From a checkpoint of a small transformer trained on Wikipedia.
Size: 13 layers, width 704, vocabulary 16514, 88.5M parameters.
Architecture: RMSNorm before each block, rotary positions.
Training: a variant of Muon for these matrices, 6810 steps.
Each number is 128 + 32 x the weight over its row's rms, rounded and kept within 0 to 255. Layers, rows and columns count from 0. The size above them is the row's rms in percent of the matrix's.

# layer 2 attention key, 704x704, rms 0.098, rows 538-573, columns 0-87
size [ 97 107 105  99  93  96 102  99  97  97  96  98  93  94 103 100  95 100  96  98  94  96  96  97 101  94  98  99  97  98 102 104  96  95 100  96]
[[140 167 111 158  98 195 129 194 206 154  93 159 134 108 150 108 115 150 118 133 103 117 153  51 195 150 147 122  86  90 137 140 114 144 138 151  99 114 101 103 140 148 118 107  59 119 100 112 171 136 139 161 121 139  60 154 155 138 149 132 146 107 105  95 126 103 136  99 127 154 137 116 108 169  97 128 157  86 106 152 136 159 124 142 146 121 136 128]
 [ 96 126 125 160 125 114 119 128 142 166 197  86 171 126  90 133 108 192 157 164  59 205 118 131 180 173 146 107 190 143 117 175 134 120 136 187 164 140  90 137 148 132 105  94 141 147 131 117  95  70 145 112 134 123 117 122 189 135 141 141 123 109 101  99 111 102 122 141 126  98 127 121  86  98 119 122  79 125 160 164 125 159 115  97 192 242 153 149]
 [129  96 162 190 125  68 102 215 169 147 115  81 150  83  97 111 149  88 104 163 186 188  90 123 138 145  86 110 100 114 100 159 135 174 149 144 131 145 101 153  47 146  86 207 125 154 134 100 148 125  66 158 130 156 108 167 179 111 139 116 110  94  94 147 104 113 105 130 160  97  66  62 157 169  95 151 189 121 149 102 119 109 127 125 159 101 115 158]
 [146 137 133 113  41 164 130 157 112 111 128 104  77 162 107 150 138 137 108 123  84  93 197 156 153 138 117  89 121 130 104 170 125 138 131 125 143 159 121 171 190  71 128 114 170  95 115 162  90  91 114 105  88 162 158 167 237 169 133 123  14 125 118 147 121 123 126  56  98 167  80 141 120 103 116 123 142 132 105 128 127 212  56 113 143 145  70 155]
 [109 117 113 162 135 180  99 111 137 193 140 192 141  76 149 202  93 170  83 107 162 161  74 105 127 120 115 140 143 140 116 189  81 119 151 138 162 163 185  85 215 117 153 131 135 157 125 129 174 158  68 122  50 137 112 134  38 149  56  63 195 168 130  92 114 144 148 193 144 145 168 103 205 117 166  86 151 143 105 160 131 127  71 185 127 144 152  79]
 [134 114 137  99 152 111 135 109  97 149 113 159  93 147 127  90 171  98 132 137 125  70 111 103 149 151  94 114 109  98 106 117 142  99 131  41 111 130  94 145 141 126 106 151  61 106 147 181 173 143 101  83 161 152 134 100 133  70 173 129 131 140 175 161 139 117 160 145 180 167 119 121 128 152 147 139  61 136 157 138 137  70 121  92 129 174 138  67]
 [200 131  97 164  96 140 213 138  99  85  59 139 105 125  96 211 141 102 129 162  82 110 118 141  83 134 103 130 117 119 177 124 155 104  98 139 152  93 127 129 124 103 140 113 166 169 114 117 153 155 115 122 139 100 106 129 108 136 120  71 125 157 108 125 178 120 119 157 148  77 122 123 110 118  99 140 140 149 135  99 124  86 123 104  99 100 197 130]
 [161 126 178 122 112 135 124 136 170 178  54 130 120 136 138 106 104 130  71 119 213 189 187  85  79 110 135 100 126 110 121 148 142 149 104  93 221 116 100 158  80 146 152  73 193 173  46 129 124 128 109 141 136 176 132 163  85 125  87  98 125 109 137 122 135  82 116 115  95 101 131  88 112  58 164 148  93 139 158  97 132 159 145 137  97 104 154 123]
 [105 145 182 173 177 128 140 108 102 171 124 171 123 136  93 122 155  93 135 173 132 100  86 109  98 136 192 136 129 108 127  54 133 124 124  78 138 111  54 164 183  52 140 131 110  72 123 176  67 153 126 168 140 129   6 138 142 110 136 109 154 154 124 119 146  85 125 178 117  86 152 146 106 115 169  98 160 108  89  72 120 108  89 201 114  70 132 145]
 [145 170 141 102 144  92 113 156 162 128 137 160 184 131 108  74 119 145 121 138 133 139  95 109 132 148 108 164 104 174  98 132 113 118 114  84 100  92 156 108  90  97 120 180 112 187  86  84 128 112 147  90  81  98 109 115  88 111 198 152 131  64 158 126 181 107 111 121 158 150 105 167  75 108 116 145 123  62 143  89 147 161 132 149 157  79 189 146]
 [146 112 154 177 119  90 139  95 119 188 144 101  84  97 135 191 115 164 102 133 154 122 198 145  39 151 168  83 125  65 146  77 153 112 141  99  99 172 134 128  90 139 110 127 185 114 117 158 185 140 144 144 136 139  79 126 116 140 105 111  98  92  68 116  53 174 105 153  95 163 116 109 120  70 123 104 143 157 147  91  89 192  62 134 132 116 119  65]
 [110 195 124 110 151 115 129 209 169 136 194 121 111 124 113 171  94 164  94  86 120 103 118 145 129 121 122  71  63 141 143 118 118 163 150 116 137 161 104 142 166 163  87 163 130 147 162  50 165 115 123 110 153 145 138 131 101 122 120 124 127 176 160 145 159 151  98  95 128 110 121  86 174  80 100 124 135 102 145 107 123 120 100 168 123 116 101 186]
 [ 75 137 143 130 144 169 140 138 147 141 144 169 127  83 131 124 115 122 171 132 127 170 105 198 141 122 131 197  98 108 187 146  88  93 135 160 135 164  79 146 108 139 131  69 119 101 108 167 108 130 169 162 167 137 127 155 180  33  94 101 113 158 120 171 141 125 103 160 103 182 116 159 115 167 174 137  57  89 159  98 107 132 148 125  81 129 187  59]
 [128 119  91 138  85 169 202 116 174 100  66 158 105 121 171 164 178 150 167  77  75 121 111 136 173 159  78  69 132 156 105 148  78 117 145  67 102  93 117 139 148 122  69 134 107 124 146 109  82  98 150 147 179  62 207 114  73 141 134 105 192 142 126 163 116 125 133 182 133 112 126  99 149 124  81 143 148 179  92 144 196 140 152  78 151 129  91 158]
 [169 136 134 189 128 160 113 117 202  84 162 139  84 128 117 156 139  95 160 170 158 147  72 157 134 114  55 114 130 137 177 161  81 131 120 114 135 119 183 148 161  73 126 149 157 101  35  99  93 119 117  78 112 123 130 143 116 137 134 114 113 180  95 137 158 163 163 122  82 153 175 125 113 208 121 117  94 180 138 116  73 121  81 176 130 121 146 138]
 [182  88 119 140 148 175 120 134 132  85  78 109 163 111 121 125 135 120  86 109 115  87 137 194 131 120 164 119 100 127 143 160 110 119 172  99 116 102 166 115 184 128 142 124  57 153 148 106 109 155 112 148 172 108 146 151 124 175 147 135  91 136 182 176 188 145 119  93 132 141 104 131 117 130  73 148 120 125 137  87  89 150  66 176 103 159 170 165]
 [166 139  66 207 101 122  89 121 151 115 159  60 125 130 142 131  30 160 125 112 150 125 130 105 125 107 122 154 146  36 183 135 127 118 143 211 160 153  91 119 115 115 166 127 177 182  47 139 166 123 121 130 106 149 152  96 127 102 119  74 160 129 170  54 186 134 156 188 135 144 138  94 137 163  87 130 160 156  91  84 114 148 106 174 113 114 118 153]
 [ 84 166 115 191 129 136 125  89 142 125 136 169 162  91 124 138 157 147  67 129 145  80  96 125 151 158 149 124 108 138 136 136 169  93 198 117  71 127 129  88 117 148 173 123 182 159 138  41 167  61 129  86 127 107 143 150 104 161 109 134 117 162 105 153 167 103 131 150 164 100 139  84 154 143 123 121 160 157 121 164 133 137 131 119  88  90 143 136]
 [151 110 130 136 156 170  96 127 169 159 118 163  75 132 110  86 151  99 135 107 100 175 133 202 167  76 146 119  89 197 125 116 147 144 103 137 111 160 108  81  91 203 163  74 176 152 120 110 127  83  75 138 144 194 146 128 142 128 138 122 121 154 155 119 176 121 110 186 143  95  95 157 126 145  89  99 159 119 106 108 175  92 137 109 128 179 140 145]
 [137 122 164 126 114 172  81 172 210  87  87 148 132 176 133 131 150  90 102 168 107 127  99 200 159 121 159 186 129 100  97 135 174 163 126 122 140 193 139 147 106 151 137 121 125 135 160 102  97 123 101 105 209 123 162 153 155 124 123 141 137 161 134  86 133 123 138 129 222 100 185 116 126 134 114 147 181 145 124 114 116 173 167 141  84 100 128 135]
 [137 123 175  94 139  73 133 126  90  78 152 159 129 143 147 117 154 162 149 103 143  89 108  92 193 157 144 146 168 134 130 152 109 100 116 133  64 144 127 143 131 105  84 134 139 197  85 152 103  89 153 112 105 102 145 148  84  77 163  52 179 172 125  81 170  78 163 104  80 171 159 139  91 137  64 115 124 109 155 128 116 123 126 172 123  92 188  95]
 [118 104  58 114 174 129  92 106 126  49  94 107  73 159 175 107 191 153 119 129 138 139 138  95 189 140 173 113 141 117  82 101 157 116 139 111  96   3 112 155 150  84 106 162 159  92 149 142  98 129 134 161 170 156  72 128 151 105 124 144  69  94 123 139 115  97 154 153  82 125 100 209  72 136 107 137  74  65 111 105  81 131 109 176 131 136  94  60]
 [162 132 170 113  83 124  51 108 100 108 107 126 144 119  65  87 123 104 169  91  57 144 141 188 108 151  95 117  63 150 144  95 108 118 136 161 118 194  82  75  48 136  94 140 133 125 121 137 147 181 151  65 136 128 150 101 116 134 134 115 133 103 144 110  55 170 127 135  37 108 124  58  97 127 144 162  84 133 162  99 113 149 125 174 150  80 163  89]
 [132  90 100 123 149  97 118 103 113 103  74 106  87 132 125 164 175  97 115 103 176 131 139 182 120 121 119  74 195 163 148 137  94  87 155 173 115 117 126 136 175 143  76 161 106 125 173 174 123 114 133 104  72 125 133 158 105  65 139 152 136 128 110 147 199  90 159 111 143 159  93 128 140 119 145 197 138 130 110 124 118 170 171 121 136 192 166  90]
 [ 68  81 138 164 144  99 135 137  87 126 179 149 175 143 212  91 111 141  89  82 139  84 134  75 104 105 188 180 133  89 128 149 128 134 190 109 112 149 169 103 173 105 115 103 104 123 111 171  82 106 138 134 180 197 166 193 128 153 112  95 168 137 144 130  79 134 159 138 128 172 152 107  90 106 131 168 106 158 173 123 150 132  94 123  56  99  74 114]
 [134 127  81 173 105  97 106 155 123 137  56  87 120  82 167  93  97 157 150 176 163 132  91 129  71 138 154 102 151 174 180 183 106 125 104 185 109 154 205 139 133 147 131 105 100 215  98 123 148 162 125 124 115 141 113  67 109 141  47 154 207 132 110 121  73 124 161 115 140 155  80  79 127 126 104 118 108 119 101 192 133 145 125 179 102  95 182 128]
 [132 132 130 124 134  92  78  86 125 183 108 139 190 151 112 128 107 137 140 162 120 159 160  97 166 126 120 131 118 152 181 113  95 134 143 128 151  91 123 202 186 126 135 109  82 145 116  26 148 103 105 105 100 116 136 138 195 161  98  87 136 157 157 100 148 108 146 160 178 116 154 109 146 221  93 105 136  68  96  54 128 146 124 157  67 130 141 143]
 [108  86 171  91 125 135 130 129 208 202  97 156 164 188 179  75 114 161  63 173 122 115 156 159 113 122 161 135 168 106 128  82 178 174 187 144 140 145  96 118 162 131 126  77 140  78  48 139  63 128  95 129 165 163 122 191 160  85 139 151  76  99 143 120 163 143  93 132 120  81 132 124 140 106 160 116  65  74 149 157 101 128 111 188 159 105  84 117]
 [101 139  91 147 144  92  55 116  89 174  99 138  87  80 117 141 128 139 161 204  83  88 186  60 114  69 111 127 115 167  92 100 132  81  93 101 114  88 100 133 146  99 112 129 136 129 128 107 152 173 152 136 120 122 111 101  81 168 104 148 182  87 179 136 136 147 126 114 134 144 135 100 136 125 169 166 184 210 129 104  97 197 121  79 129 174 166 157]
 [125 115 139 119  85  89  91  70 194  82 162  59 131 135 149 114 141 167  92  93  75 120 126  84  72 119 102 110 157 141 137  80  85 145 146 118 138  70 132 147 147 166 130 128 117 141 136 119 121  21 177  73 121 220  83 150 134 135 145 160 106 126 122 154 109 104 142 139 158 123 147 103 150 164 104 127 135 181 130 122 135 142  83 181 161  60 178 172]
 [130 130 123 155  86 122 116 176 137 102  97 160 125 117 161  88 118 130 110 165 146 129 155 100 139 156 111 136 116 137  86 124 144 110 164 103 124 124 121  99 145  98 139 121  88 157 174 115 149 169 141 130 106 124  76 123 148 164 106 159 153 153 137 140 115  88  65 119 102 176  77 138 115 135  93 127 116 125 121 112 107 151 146 124 137 107  92 101]
 [131 163  95 151 196 105 107 175 131 129 201 120  94 156 177  97 145 105 139 118 107 101 147 133  73 131 114 125 134 110 182 101 141 180 164 156 178 133  82  79 149 167 109 119 165  95  56 152 139 136 115 125  69  85  24 100 128 178 111 151 119 209 134 143 116 150 102 157 123 160 125 164 131 116 133 156 133 141  66 113 148 116  47 122  55 166 126 129]
 [132 222 127  92  89 120 112 123 168 142 101 100 144 119 124  73  97 127 143  71 153 146 164 157 141  54 133 193 108 111 105 169 150 150  75  72 111 176 136 187 128 175  88 105  57 117 122  61 114 152  97 125 144 171 146 141 105 146  83 153 154 173 149 140 127  89  82 110 129 164 118 138 143 155  87  94 127  95 184 138 150 135 180 120 147 112  90 148]
 [126 164 112 218 137 154 129 165 104 106 114  81 140 119  81 131 131 142 152 164 130 158 113  66  80 131  61 118 138  62  71 121 113 121  59 126 107 159 102 182 148 128  95 117  91 110 102 135 139  61 110 107 115 160 148 127 138 138 123  59 128 177 116 114 144 144 109 125 166 116 135 145  98 162  80  96 109 113 141 126 155 129 168 118 105 100 148 119]
 [187 129  50 173 173 111  87 115 131  95 129 185  87  54 189 153 111 174 109 142 150 127 123 143  68 126 109 144 120 102 105 121 119 141 107 146 105  82  54  50 141  91 157 120 162 151 184 117 151 111 109 145 106  77  81 195  91 179  96 132 176 202 118  89 151 105 155  97 145 112 128 182 131 115 151 199 167 171 101 116 115 107 108 121 167 124 157 147]
 [129 115 122 107 152 159 155 135 114 103 118 107 144 123  87 175 148 107  98 110  98  70 134  89 123 110 123 139 111 121 124 108 102 137 142 123 111 186 146 129  86 135 135 126 102 171 160  86 118 100 147 106 135 168 161 189  92 144 122 146  97  93 113 101 125 112 150 153 146 177 165 105 126 112  63  98 114 172 136 138 125  91 109 118  62 150 107  65]]